Weights of a small GPT-style language model, trained from scratch on English Wikipedia: a variant of SOAP for these matrices.
Each number is 128 + 24 x the weight over its row's rms, rounded and kept within 0 to 255. Layers, rows and columns count from 0. The size above them is the row's rms in percent of the matrix's.

# layer 4 MLP gate, 256x96, rms 0.199, rows 114-159, columns 0-47
size [ 99 104 101 104  91 107  93 100 101  95  91 100 115  87 101 106  96 103 107  88 107  98  99  98 113 102  98  97 102  98 107  94  99 104  93  90 104 101 104  92  95 106 100 105 104  89]
[[ 95 111 153 102 100 119 102 118 182 124 121 120 147 147 169 136 148 127  92 119 167  95 134 156 157 115 100  81 154 148 153 121 141 148 146 119 114  93  90 130 126  88 156 156 146 143 130 111]
 [ 97  64 144 108 112 149 151 101 142 121 161 113 125 136 137 113 155 147 104 107 140 158 128 139 158 150 153 102  80 135 186 115 144 163 161 162 123  83 123 124 127 140  95 125 122 118 152 114]
 [132 150 140  84 124 146 155 141 146 157 119 124 150 119 143 118 132 106 135 150 100 124  96 146 107 135 112  98 115 116  56 116 108 110 150  98 119  79 114 131 132 169 119 141 125  94 170 135]
 [140 179 127 118  88 113  96 120 117 164 150 123 109 110 142 149 155 147 142 148 194 119 109 163 101 170  89 104  95 154 133 111 173 144 111 134 109 171 120 121 109 140 157 110 119 149 109 105]
 [155 129 117 126 130 134 164  95 116 148  63 137 167  91 112 120 115 127 124 148 126 148  78 119 117 187 133 138 103 143 138 113 141 163  83 105 133  99  90 170 169 147 142 140  96 167 120 135]
 [ 82  97 138 113 174  95 119 137 128 147 165 129 122 136  90 131 174 132 135  89  86 113 102  85 129 135 123  85 119 125 116 109 170 140 150  76 139 136 162 110  90 115 104 121 131 110 181 102]
 [144 142 138 154 112 142 111 139 103 114 116 117 113 152  97  78 146  88 123 100 158 121 166 148  61 130 162 118 115 145 113 156  85 159 122  96 124 155 128 140 182  94 146 120 103 137 114 164]
 [161 148 103  99 107 156 120 157 146 109 136 135 109 165 141 136 134 133  96 149 141 116  94 154 109 118 107 106 136  94 121 121 110 128 128 139 168 115 129 120 146 157 102 114 110 122 182  94]
 [131  92 127 137 150  90  86 140 129 172 137 121 178 120 106 123 129 125 170 175 127 134 139 143 148 161 169 127 101 126 143 127 163 117 108 159 111 129 121 137 177 150 160 128 131 138  87 114]
 [160 105  88 135 140  84 164 129 132 162 114 138 138 107 117 192 148 106 106 139 136 157 133 147 103 132 137 132 129 120  67 153 142 137 106 139 118 140 135 111 171 118 124 100 147 139 125 103]
 [117 113 135 139 152 153 160  98 125 164 142 126 113  65 148 152 135 108 120 172  87 124 125 120 109 154 107 178 124 150 145 114 133 190 117 140 166 130 122 123 137 139 103 116 103 138 124 123]
 [139 121 134 127 137 141 119 105  93 146 123 122 138  95 136 159 139  91  87 139 100 111 127 150  91 129  86 119 102 147 138 161 101 155 152 138 152 153 120 138 158 104 164 181  84 134  92 113]
 [139  90 130 132  95 117 150 137 118 134 107 106 121 136 128 135  93 129 159 135 124 122 125 144 116 139 142 147 122 122 183  85 150  80  83  92 111 155 150 135 129 125 144 141 201 185 103 129]
 [157 128 125 123 135 161 123  89  70 122 109 145 121 152 109  92 153 108 138 122 101 123 153 128 134 133 140 152 149 139 142 127 123 102 133 111 131  91 118 117  65 145 115 127 119 112 123 162]
 [171 114  99  94 155 132 109 106 113 163 123  73 166 147 102 133 119 100 152 117 129 118 120 129 116 125 171 142 150 146 123 141 111 125 153 133 128 129  98 151 144  91  88 135 171 141 127 162]
 [127 153  92  76 132 110 157 140  99 145 123 131 154 144 147 102 102  81 161 120 123 137 156 172 150 136  66 109 174 157 116 145 125 143 149 131  93 131 178 157 128 128 115 126  87 138 133 135]
 [ 68 163 123 123  99 107 129 167 128 141 109 128 130 130  77 152 129 175 155 159 156 121 149 107 125 175 118  81 111 133  97 147 167 161 116 153 122 137 137 141 109 106 103 128  92 126 104 114]
 [146 118 121 105  99 136 141 118 107 153 101 139 132 141 140 130 125 117 132 139 113  96  72 151 110 172 138 101  97  91  61 149 141 170 109 109 117 149 125 129 154 177 143 127  75 136 105 165]
 [133  66 156 126 112 112 121 164 136 106 136 156 131 138 105 129 171 136 119 152 117 132 102 116 136 113 121 153 166 129 138 184 118 132 125 113 145  95  81 166 112 173 144 116 121 150  92  82]
 [123 118 120 148  83 131  99 136 113 128 116 103 172 120 118 154 176 110 123  80 156 145 132 110 114 135 144  99  86 106 108 120 128 152 108 162  96 132 117 162 104 163 118 111 104 140 126 109]
 [113 101 131  97 133 148 144 158 131 133 104 108 104 124  97 166 128 138  89 153  97 108 178 160 124 165 134 116 114 125 135 135 115  93 126 126 158 128  77 149 152 151  98 170 112 137 101 163]
 [112 125 155 153 112 155 100 121 128 164 120 129 161 104 102 127 113 140 147 132 153 132 105 128  92 152 109 122 109 117  94 100 166 132 138 164 116  65 119 181  98 138 100 127 153 126 101 107]
 [142 117 113  94 139 122 125 113 139 128 167 121 144 119 117 133 102 154 122 146 168 149 147 147 161 149 123 160  56  95  95  83 141 127 136 118 137  93 115 141 117 149 100 118 153  97 175 122]
 [137 164 104 143 155 120 117 172  80 165  81 138 165 136 132 110 149 108 131 144 133 147 118 140  93 158  95 117 149 173 159 120 161 107 104 163 122 148 139 118  94 119 142 105 104 174 156 131]
 [146  91 142 117 148 138 143 130 188 160 128 100 145 123 110 119  80 158 114 139 125 156 100 128  98 139 144 178 110 130 183  83 138 159 140 148  99 118  90 147 127 135 124  93 116 105 142 135]
 [157 104 143  85  84 151 137 151 106 116 110 116 104 136 121  98 100 120 121 102 150 127  91 140 105 134 130 148 128 137 138 113 131 160  91 131  91 142 116 138 146 125 137 123 142 130 142 124]
 [109 159 119 125 180 105 125 165 115 124 113 119 161 121 134 134 173 128 105 133 138 108 117 174 121 100 138 146 141 128 124 118 130 117 112  96 113 144 105 145 120  81 133 108 103 131 141  87]
 [137  80 151  87 106 158 157 121 148 154 122  93 103 163  93  82 106 141  89 111 132  96 118 112 136 120 131 121 129 133 148 155 124 135 121 131 156 154 135 136 111 118  88 122 139 107 140 133]
 [152 132 113 131  84 140 135 107 125 138 107 114 134 139 161 185 122 101 142 151 117 195 119 118 193 117  98 136 150 160 162 159  96 144 121 124 114 131 134 168 175 113  92 105 132 134  89 137]
 [127 153 127 131 130 170 107 211 109 124 131 109 158 154 116 145  99 133 174 139 101 154 116 113 158 177 114 126 148 146 147 104 104  79 127 138 104  87 179 154 148 109 136 124 128 111 140 108]
 [135 111  97 126  84 159  99 145 131 165 125 110 162 121 147 158 152 118  87 124 111 122 154 107 134 129 133 135  78 129 146 119 146 119 113  92 165 141 161  79 162 116 134 137 160  88  88 133]
 [110 144 188 130 128 110 110 149 117 137  85 102 132 130 104 104 130 134  95  93 130 123 180 117 118 112 119 145 154 135 130 184 121  96  94 119 102 112 175 158 106 126 108 152 104 112 122 117]
 [138 133 150 122 151 115 147 156 111 179 125 131 161 155 156 111 152 136  94 128  83  91 147 169 121 130  85 135 155 123 151 133 144 126 112 143 124 103 143 120 152 118 165 112 140  85 139 130]
 [137 144 141 112  94  98 159 113 136 153 155 100 139 143 126 155 149 119 160 161 132 134 130 125  90 145 112 140 148 156  96 112 141 131 127 148 100 134 115 107 112 135 108 131 145 109 105 107]
 [147  84 130  96 126 128 114 135 125 154 182 120 151 129 115 157 134 126 179 114  99 120  98 131 156 130 136 116 157 164  84 131 170 128  75 122  97 141 120 188 123 123 103 105 113 171 155 106]
 [113 164 146 138 105  91 145 125 135 122 147 150 112 179 136 128 131 152 145 166  63 107 117 160 138 113 112 131 106 138 128 117 163 103 140 149 138 139 128 140 102 114 113 128 146 132 102 149]
 [162 117 122  94 117 131 102 125 125 139 155 121 118 140  63 132 151 128 128 126 101 148  83 132 113 121 140  91 109 131 133 164 158 122 122 147 150 130  80 105 122  92 100 121 191 170 155 125]
 [154 114  79 137 144 104 107 118 138 139 126 132  72  92 101 124 122 114 145  99 167 119 159 131  79 158 126 146 128 165 101 136 165 155 153 120 150 111 148 147 123  89 160 169 120 130 179 138]
 [123 147 179 114 151 152 138 146 128 109 116 116 136 119 102 132  97  84 169  77 144 125 126 127  93 125 158 111 149 127 186 134 126 161 127 104 142 106 113 147 128 160 114 106 115 109 141 120]
 [128 129 123 104  94 131 148 134 115 141 141 136 143 206  87 145 139 128 184 130  98 107 143 145 141 148 160 154 133 100 139 116 140 140 120 141 117 122 136 127 131 134 105 103 121 147 167 149]
 [158 131 120 126 100 141 131  94 101 131 167  83 117 141  76 160 117 125  85 111 132 119 123 113 134 105 138 169  95 145 121 119 132 137 109 123 122 112 199 133  86  80 132  82  97 117 183 133]
 [146 122 149 139 133 161 138 131 171 129 163 173 165 159 114 177 132 132 116 136 141  87 120 126  80 137 106 113 161 132 121 131 130 125 133 110 138 109 116  79 119 133 119 126 192 131 170 120]
 [134 170 118 107 107 149  96  74 114 146 124  95  98 125  90 106 104 149 107 117 141 119 167 129  90 152  68 130 114 143 145 112 116 129 145 135 127 142 123 134 110 146 116 113 119 120 101 110]
 [137 119 129 107 124 192 105 146 129 137 105  87  91 157 135 159 112 148 127 137 133 136 145 147 131 146 123  96  84 123 155 126  61 104 124 131 176  75 171 116 164 141 127 162 119 138  77  90]
 [174 155  89  78 114 125 105 139 125 142 130 117 132 106  81 113  88 169 116 126 140 122 133 152 118 122 103 105 155 136 139 132 116 112  54 128 131 129 143 120  92 136 124 105 175 143 148 129]
 [106 122 141 119 141 155 146 169 134 149 133 171 128 164 131 150 123 123 112 141 142 147 114 115 107 115 152 140 100  66 114 135  97 113 142 103 141 102 136  80 116 117 105  84 179 142 135 122]]
# layer 4 MLP up, 256x96, rms 0.193, rows 114-159, columns 0-47
size [ 91  97  96  95 113 100 102 103  98  98  90  98 109  99  93  96 103 101 101 100 116 103  95  92 106 111  94 106  93 102 103  91  99 111  99  93  92 110 109  95  81 101  95  98 102  93]
[[187 122 128 106 108 112  76 125 126 134 170 123 108 155 160 127  87 138 114 148 115 104 161 114 134  94 140 154 107 115 176 134 169 130 107  84 135 127 113 140 179 135 125 136 119 157 113 134]
 [104 137 159 144  76 122 151 128 135 106 189 147 111 140 138 144 171 107 152 114 103 100 157 129 138 170 112 112 140 111 165 104 183 137 144 151 137 155 113 139 133 158 115 129 114 132 106 165]
 [109  68 165 120 111 111 103 146 130 121 120 107 179 144 146 111 126 115 180 130 102 124 112 133 106 160 116 124 162 105 162 135 135  88 136 141 174 122 133 108 129  99 128 107 114 162 133  90]
 [155 163 139 137 125  99  78 135 181 152 143 123 130 126 154 117 125 138 184 104 113 116 142 125 108 156 110 188 133  99 111 127 135 115  99 139 141 120 140 102 136 114 131 135 111 178 120 163]
 [157 123 130 112 124 148  93 146 162 130  85 147 133 184 130 141 156 133 150  89 148 123 107 150 138 113  87 152  88 111 111 158 135 104 117 120 124 105 184 157 153 104 111 118 130 135 102 107]
 [119 140  84 179 148 140 144 132 101 160 111 160 138 116 138 141 129 107 117 155 102 168 177 134 117 113 126 152 104 168 121 132  88 140 136 108 103 126 112 159 126 176 121 134 135 113  98 167]
 [120 118 157 135 128 131  95  51  98 122 128 123  68  96 138 139 135 142 138 127  98  95 184 124 102 137 104 100 131 173 167 149 131 138  72 132 145 142 141 118 136 137 112 157 137 145  89 156]
 [106 118 142 117 102 132 159 136 133 138 129 126 109 148 160 100 107 164 136  99 122 180 127 135 124 110 128 108 138 146 143 120 149  68 154 121 159 116 124 143 112 130 132 100 163 145 200 123]
 [116 124  75 126 108 127 126 103 130 128  86 125 141 118 157 148 139 109 135 128  78 131  72 134 151  81 128  89 144 131 153 128 150 144 105  81  97 123 148 122 154 109 124 155 100 128 108  94]
 [115 146 152 159 135 173 127 100 118 132 164 149 138 115  97 123 143 164 186 160 129 111 127 148 143 118 176 108 140 132 129 150  95 145 155 149 147 121 182 150 162 154 146 106 143 143 138 150]
 [135 128 151 118 122 119 133 140 116 170  62 172  86 104 101 144 109 164 146 160 160 146 134  84 111  94 120 136 132 136 148  81 162 121 150 137 111 125 119 161 116  78 155 149 118 129 136 122]
 [118  58 119 141 115  85 105 133 126 101 118  94 127 143 131 128 114 144 124 143 110 181  96  91 166 111 131 129 127 122 153 137 101 149 157  99 109 150 139 160 142 129  98 136 143  94 162 150]
 [200  96 115 120 117 140 123  87 124 138 117 156 106 150  78 132 120 106  95 107 115 102 125 111  94 144 108 147  98 152 118 112 131 144 103 113 144 139 144 140 139 142 142 125 130 157 107 152]
 [155 146 140 139 150 109 103 107 104  98 142 128 115 122 135 122 159 124 151 112 120 127 120  99 127  91 124 130 129 126 115 112 142 163  86 133 141 154 147 111 151 144 112  98 113 111 102 185]
 [155 128 130 112 133 130 129 145 135  97  80 124 127 114  86 124 119 100 165 122 101 163 116  80 122 105 121 146 153 171 144 109 116 128 140 154  94 154 104 159 171 111 130  81 136 124 212 114]
 [137 119 115 126 117 176 121 158 135 142 102 142 120  78 101 168 164 138 126 119 116 126 118 122 205 126  70 171 163 144 129 102 152 137 114 104 145 153 132 122 114 113  98 155 103 138 119 129]
 [139 145 129  71 117  90  90 119 137  88 172 100 132 126 144 120 158 116 144 170 102 131 103 131 120 120 146  98  95 102 148 124 122 131 121 125 121  70 108 132 101 123 183 152 120 165 152  94]
 [161 122  87 106 152 162 149 164 114 162 160 155 105  97 126 137 104 134 163 149  86 170 103 116 140 154 101 108 148 151 145 156 112 103  95  99 131 152 108 161 115 142 152 164  88 114 158 137]
 [139 145 147 112 110 105 149 168 151 159 143 137 134 114 164 133 146 134 127 127 121  96 147 139 121 129 158 167 118 142 114 120 149 160  84 186 139 127 139 114 137 102 129 101 138 121 172 135]
 [ 69 107 130 148 123 141 155 129 131 109 186 175 158 148 102 102 109 104 109 153 124 102 128 142 136  96  94  97 123 116 115  92 132 123 101 126 145 122  88 113 164 119 117 114  86 163  91 109]
 [127 146 142  95 125 131 132 117 152 131 105 148 132 145 108 181 127 147 132 154 127  98 156 146  69  99 142 142 108 103 128 114 102 136 175 118 175 144 118 134 137 121 128 157 149 121 102 162]
 [146 176 139 132 138 101 109 105 130 117 124 139 147 155 149 111 157 118 157 104  84 165 174 154 132  99 112 146 140 137 114 155 139 165 159 165 174 137 149 142 149  88 130  80 147 128 108 166]
 [113  91  73 105 102 130 129 134 129 106 114  98 159 171 136 105 131  88  64  90 137 120 118 163 114 134 107 108 117 153 146 116 118 105 110 111 110 113  95  84 172 126 156 144  67 131 108  79]
 [145 122 102 114 141 124 108 103  73 109 165 137 132 125 123 167 147 107 116 145 159 139 144 156  80 140 128 134 165 153  81 126  62 216 140 128 150 156 109 124 145 115 114 114 125 100 161 137]
 [121 148 157 132 119 137 151 110  84 114 178 118 124 146 132 175 131 109 119 112 110 167 168 101 104 160 168  94 139  79 108 151 113 121 181 139 172 140 141 134 120  99 106 124 120 121 134  87]
 [146 134 133 119 143 147 105 130 142 130 143 117 185 145 153 102 122  86 125 159  95 129 133 146 146 116 142 104 115 104 106 145 102 136 125 111 151  88  97 120 135 136 167 156 117  96 129 124]
 [130 138 127 123  94  99 106 141 180 147 155 139 151 135 151 155 193 118 123 140 137 165  98 132 174 100 120 139 128 102 100  99 102 159 136 109 122 139  92  83 130 138 163 129 114 160 131 138]
 [129 132 129 133 120  97 140 116 149 133 101 112  79  87 116 183 112 137 160 123 114 148 130 130  90  96 120 129  84 142 104 133 172 107 143 141 110 149 108 122 122 102 156 132 165 172 144  98]
 [113 115 140  95 117 145 130 172 156 103 127 115 180  91 111 128 118 126 123 143 122 161 105 100 116 133 135 131 122 106 149 125 123 105 130  97 131  85 117 129 146 123 117 146 141  64 142  75]
 [142 104 152 113  91 124 125 136 148 132 121 101 100 111 154 185 122 123 129 144 120 181 103 122 156 102 130 137 156  91 182 120 134 107 138 125 153 161 111 120 121 154  93 165 129 111 165 155]
 [132 106 101 134 132 143 121 117 134 132 185 148 100 119 139 133 162  85 114 166 171 124 143 137 129 154 117 134 141  99  70 155 134 122 102 112 129 150 127 133  77 133  94 111 137  91 102 110]
 [147 118 104 138 103 106 112 135  86 163 177 192 148 158 127 143 102 126 162  94 137 111 149 164 140  95 140 106 129 108 144 130 126 111 134  75 126 115 125 133  95 106 111 110 140 134  89 134]
 [142 151 169 132 132 143 140 116 148 143 174 138 121 118 148  99  96 110 106 140 121 124 135 106 121 112 152 144 123 121 175  68 145 108 147 143 110 146 104 137 134 151 153 110 125 158 133 156]
 [ 84 123 122 146 150 155 127 100 139 127 103 138 114  88 125 115 196 150 151 139 154 116 147 109 140 120 125 135 178 134 174  97  99 124 153 107 124 142 143 120  97 121 128  92 119 127 123 120]
 [112 129 156 137 133 141 106 107  98 156 124 121 119  89 149 136 105 167 152  90 148 130 148 114 170 125 151 105 114 121 138 125  94  88 109 153 142 155  84 149 162 134 154 115 148 158  73 115]
 [133 141 149 142 132 132  97 156 128 131 127 149 120 141 114 102 142 151 127 120  80 120 161 183  86 111 107 183 105 129 103 140 154 126 145 134 120 118 112 119 108 129 137 128 138 155  85 134]
 [126  75 131 144 113 133 123 109 149 123 150 165 139  90 117  89 150 153 126 137 119 169  90  79 122 112 127 140 111 145 171 155 141 104  90  92 141 127 118 104  97 161 146 109 155 137 115 148]
 [138 148 136 157 134 114 110 129 151 134 158 166 117 121 112 165 114 131 156 171 126  98 127  87 116 141 165 141 123  93 103 159  91 136 129 100 146 156 136 163 160 159  65 135 137 123 128 123]
 [174  90 121  98 130  95 140  75 156  98 136 161 113 108 126 126 139 146 133 147 116 105 201  77  95 122 135 129 116 143 143 140 114 118 132  74 146 131 147 114 142 144 126 155 132 170 104 118]
 [122 134 145 155 127 152 135 111 174 166 132 121 136 162 143 112 209  41 139 150  99 113 124 179 136 138  99 123 132 103 115 157 155 134 113 107 136 100 123 126 134 149  99 126 119 161 173 137]
 [ 94 111 120 125 135 156  77 122 111 184 120  84 139 127 139 113 149 163  80 121 142 119 115 135 122 134 133 145  99  90 128 144 130 128 130 120 105  99 127 135 117 135 103 110  76 134 136 162]
 [127 145 113 151 140  86 130 132 158 162  75 166 105 117 119 162 120 118 112 167 104 179 106 163 158  70  96 132 120 131 150 136 119 110 133 147 143 152 130 122 133 116 108 102 115 102 154 117]
 [150 149 144  81 101 130  98 128 145 133 118 132 117 122 134 170 125 155 142 170 118 135 151 110  94 119 107 121 130 130 118 130 133 135 113 152 101 177 134 126 101 131 126 111 138 144 116 115]
 [124  94 140 153 113 109 140 150 116 129 145 160 118 162 127 163 140 100 141 124 114 148 112 142 165 128 145 124 116  87  78 127 137  94 150 102 137 113  82 123 148 137  76 166 101 107 137 121]
 [146 179  98  96 166 140 101 153 104 139 120 145 145 131 121 135 106 132 100 125 184 129 113 141 142 140 128 222 118 129 133  94 100  99  87 138 102 116 116 114 100 119 128 122 126  99 140 124]
 [114 106 120 165 106 118 102 120 136 116 158 149 153 110  86 139 133 145 138 131 126 124 140 138 157 125  99  89 154 133 123 177 119 100 131 151 173 114 132 102 111 105 146  91 124 114 136 118]]
# layer 4 MLP down (transposed), 256x96, rms 0.181, rows 114-159, columns 0-47
size [ 99  93 101  88 115 104 104 105  97 106  98  93 109 100  98 102 106 113  85  99 125 100  93  97  95 106 103 118  92 107 107 102  97  91  89  95  90 115 108  84  93  77  97 112 109  98]
[[117  88 146 126 149 121 138  85 135 139 143 129 136 128 144 138 158 140  98 123  85 146  91 171 118 125 115  95 110 109 132  91 125 121 126 120  99 127 108 134 166 132 123 154 143 104  93 126]
 [110  93 102 127 139 138 124 108 122 133  91 109 140  92 124 108 123 153 106 135 150 124 144 121 149 120 122 151 107 143 110 143  97 113 119 118 155 143 111 118 113  67 116 100 148 116 137 133]
 [162 170 155  87 138 156 134 146 130 124 105 121 122 104 177 100 129 125 108 129 140 107 145 140 140 151 137 167 171 130 105 105  80 143 124 114 103 112 111 170 144 138 114  99 132 110 143 171]
 [111 124 118 104 140 143  91 134 156 117 102 124 154 127 158 144 149  80  96 111 106  93 126 117 157 115 150 174 130 127 148 151 140 147 155 120 134 114 103  91 146 132 104 149 136 134 124 132]
 [142 153 160 146 118 159 166 139 125 121  85 100  97 126 114 143 124 141 117 115 114 115 133 129 142  96 116  88 116 144 124 112  94  95 104  75 112 122 127 134 122  95 101 113 164 115 126 135]
 [169 137 146 132 117 120 123 141 114 110 127  95 124 148 127 133 140 145  94 154 104 169 159 123 165 126  78  57  91 170 133 135 149 118  85 166 132 117 140 116 117 153 111  84 118 127 143 101]
 [151 106 104 124 143 134 110 132 128 161  96 127 163 110 145 120  79 125 126  97 116 131  83  81 138  80 151 134 161 118 110 118 133 139 159 126 118 160 123 138 138 165 136 140 130 139 135 130]
 [ 97 149 148 119 138 121 144 127 101 146 134 108 104 125  24 122 176  82  97 139 143 113 115 134 136 112 141 130 118 154 114 121 132 124 102 134 138 105 149 122 145 155 129 143 132 107 123 150]
 [159 102 145 101 133 104  90  96 132 106 124 170 172 108 150 103 110 131 117 168 128 112 144 125 162 104 171 140 122 116 187 107 123 142 111 147 129 155 144 108 144 124 150 116 155 130 134 119]
 [172 107 132 143 120 116 167 139 124 145 121 109 172 161 108  84 140  98 143 110 167 116  99  70 134 113 118  99  86 140 120  99 122 120 122 107 134 170 113 111 106  93 119 150  82 124 104  98]
 [113 156 138 157 154 121 137  93  89 128 133 141 111 124 144 120 117 105 135 161 110  84 175 129 137 202 101 111 181 105 108 167 134 147 129 128 153 136  85 130 144 127  94 140 125 157 146 129]
 [106 125 123 104 114 163  60 128 165 143 159 122 123 113 131 130 125 124 133  87 125  99 170 170 107 109 109 144 134 117 107 141 134 165  87 160 123  80  91 110 114 131 100 128 134 181  98 102]
 [128 168 164 192  84 141 155 150 146 132 138 154 157  98 130  67 137 161 177 123 115 105 106 136 118 130 133 129  90  93 125 106 117  86 123 124 138  98 132 119 106 129  97 143 145 127 138 144]
 [125  95 144 103 112 161 160 144 170 156 131 122 153 155 126 144  96 136 127 140 145  95 133 150 137 129 137 127 101 112 166 155 123 123 119 131 126 111 138 134 125  94 143 154 156 158 142 110]
 [120 146 137 105  93 129 124 171 137 100 146 132 108 124 152 129 131 149 122 168 136 128  99 148  96 137 123 126 123 110 119 129 144 120  79  93 118 159 164  87 124 153 112 134 129 150 115  85]
 [124 177 151 141 140 151 118 100  89  95 141 139  97 136 151 143 133 161 163 122 103 134  98 123  79 141 202  68  86 118 109 118  98  79 133 130  98 105 134 116 138 127 145 108 156 100 128 115]
 [125 110 162 134 147 148 150 123 114 126 110 158  89 132 126 136 130 123 100 111 123 114 174 100 122 137 132 139 154 160 109 132 134 135 122 121 113 165 137 153 133 137 146  86 158 116  91 154]
 [143 145 111 135 154 112 135 166 140 105  69  87 172 100 145 140 144 103 160 123 138  95 115 154  89 120 117 164 119 165 120 127  98 193 124 133 112  99 146 128 146 136 121 120 124 128 131 137]
 [148 153 127 108 134 159 100 125  99 154 170 124 135  94  89 109  98 108 150 118 138 153 135 133 134 136  88  83 111  90 133  87  96  96 113 124  86 117 150  88 108 126 135 114 108 114 108 151]
 [175 148 119  92 141 120 112 121 125 149 127 107 113 106 121 162 150 152 162 135 120 151 123 121 109 141 118 184 124 172 142 179 143 138 107 110  73 134 136 149 105 127 143 118 190 123 128 113]
 [129  78 120  93 106 162 117 125  96 124 114 131 103 119  81 108  73 123  92 150 133  93 174 138 110 126 117  84  90 128 155 128 146  90 142 170 133 137 132 112 135  68 108 128 128 107  99 105]
 [137  92 101 156 116 133 165 127 178 146 148 116 154  72 143 149  85 104 123 142 145 136 105 116 116 110 134 113 108 138 111 105 107  43 113 112 112 123 118 116 149 157 117 160 118 116 143 117]
 [157 146 177 134 154 142 128 130 143 148 118 138 116 137  85 121 152 128 162 154 106 143 127 111 144 102 145 101 128 122 142 131 132 166 143 167  93 126 172 162  62 129 108 149 203 143 135 109]
 [128 150 116 150 142 122 123 187  92 132  94 119 140 125 137  99 145 138 130 157 140 130 115 120 116 136 123 114 166 187 149 135 174  93  97 128 129 158 147 112 135 150 175 103 122 180 137 176]
 [113 135 149 135 118 104 132 109 151 132 159 148 146  81 143 138 133 118 132 134 153 151 114 131  86  96 143 165 126 150 147 120 101 134 120  96 137 149 127 148 120 110 131 141 152 122 130 160]
 [ 89 123 105 100 110 135 103 139 125 128 124 168 163 108 109 139 148  55 123 127 136  95  95 132 138 161 161 123 117 110 105  97 138 101 146 142 125  99 113 115 134  80 123 136 166 123 142 107]
 [157 114 111 136 116 143 103 120 127 138 115 132 113 117  82 125 121 103 124 132 123 149 130  80 114 131 109  84 126 148 117  97 130  72 146 158 134  94 108 126 133 130 112 118 102 105 103 105]
 [105 164 107 169 162 129 135 125 105 113 100 147 129  82 124 128 133 136 188 109 142 137 112 140 102 120 120 165 154 120 145 100 155 164 134 140  98 105 137 110 162 151 142 141 111 104  88 142]
 [148 128  92 113 151 105 113 127 103  87 104 143 127 111 116 125 125 159 114 136 140 158 169 113 118 100 158 208 149 104 119 156 147 156 153 104 120 121 113 131 122 128 113 188 106 181 146 179]
 [124 124  86 139 138 154 103 147  92 147 123 171 131 151 117 111 113 143 108 121 131 103 170 134 137 175 111 136  84 150  92 124  83 119 122 125  99 116 145 168 153 110 150  98 101 114 126 110]
 [118 124 121 153 143 139 174 191 103 124 125 133  62 163 104  87 122 103 105 136 149 135 116 128 111 104 149 120 119  83 128 118 112 146 148 146 106 123 107 123 130 114 176 136 107 139 150 150]
 [135 151 156 131 157 102  90 169 123 144 117 119  87 134 114 119 121 114  83 165 153 147 169  77 100 157 141 154 129 122 125 144 114 111 110 128 164 156 139 132 120 142 126 162 103 125 144  92]
 [ 94  90  68  84 149  91 136 131 125 117 106 111 136 132 136 158 167 152 106 120 122 106 138 160 133 147  92 153 168 118 121 149 108 130 140 127 134 124 118 131 140 122 158 176 117 142 140 142]
 [164 135 134 101 114 115 119 139 162 127 183 127 135 133  97 125  93 112 123 108 102 133 103 147 133 137  91 146 114 147 100 134 135 145  90 121 147 114 124 133 145 168 142 160 130 113  98 110]
 [152 146 113 156 128  80 180 159 159 117 110 122 117 142 134 105 115 126 123 162 136 127  93 146 110 124 104 129 158 145 125 133 150 155 126 117 130 114 161  82 105 129 104 149 107  95 139 138]
 [146 102 105 119 142 167 163 159 131 113 159 106 126  80 139 159 115 108 113 112 176 135 152  86  96 128 113 165 138  96 146 140 141 144 118 124  85 114 143 153 135 142 127 129  97 142 124 116]
 [138 141 126 149 143 132 129 144  98 133 113 108 129 138 203 153 118 107 138 143 131  96 170 108 139 125 120 114 122 100 115  63 154 154 145 114 143 142 164 135 150 141 121 146  42  92 117 126]
 [101 100 134 174  90 143 145 106 131 180 117 121  64 158 161 160 136 132 140 119 122 131 136 126  84 158 143 110 130 125 120 117 169 134 134 127 131 110 139 169 135 133 104 137 140 124 128 123]
 [126 142 169 144 110 201 132 158 113 143 137 139  88 171 147 125 115 104 141 107 138 149  95 136 169 156 110  92 146 128 140 164 111 179 130 129 113 101 129 138  82 173 138  82 113 115 106 119]
 [122 127 124 111 100 129 124 137 104 132 157 144 144 103 117 135  91 173 114 131 127 136 125  98 117 123 160 119  79 150 114 111 115 146 112 139  82 123 137 145 154  84 128 133 146 141  77 163]
 [182 106 129 136  98 140 149 100 141  87 167 116 105 130 108 184  99 109 109 122 115 162 125  96 119  79 144 121  91 141 105 129 129 144 141 180 120 128 143 118 106  92 132 115 126 114 112 129]
 [128 112 105  89 147 135 103  96 147  89 137 131 165 117 166 116 122 163 118 114 126 114 148 100  88 179 145 166 200 128 127 116 127 179 130 111  94  80 115 114 139 132 107 145 161 122 156  98]
 [137  96 141 135 142 124 117 138 133 118 121 130 121 118 142 112 149  84 104  98 141 187 123 102 167 124 113 159 147 160 124 159 143 129 145 119 147 124 136 134 106 162 140 143 115 133 140 149]
 [134 146 150 105 119 161 143 130 137 141 111 108 121 103  91  90 102 148 139 147  92  96 161 141 126 111 114 138 131 120 127 143 153 119 120  83 101 120 133 146 116 161 131  97 162 140 144 133]
 [148  85 153 172 100 116 139 115 166 118 148 136 112 152  90 135 114 119 105 116 101 135 144 141  76 112 171 126 114 116 129 138 139 113 122 151 174 159 134 114 100 112 151 136 155 167 122 172]
 [142 120  89 117 117 172 113 124 126 153 118 161 126 149 136 143  94 119 104 137 120 119 108 143 143 116 166 113 112 114 123 112 136 117  96 110 162 147 153 117 171  94 111 141 159  90 143  98]]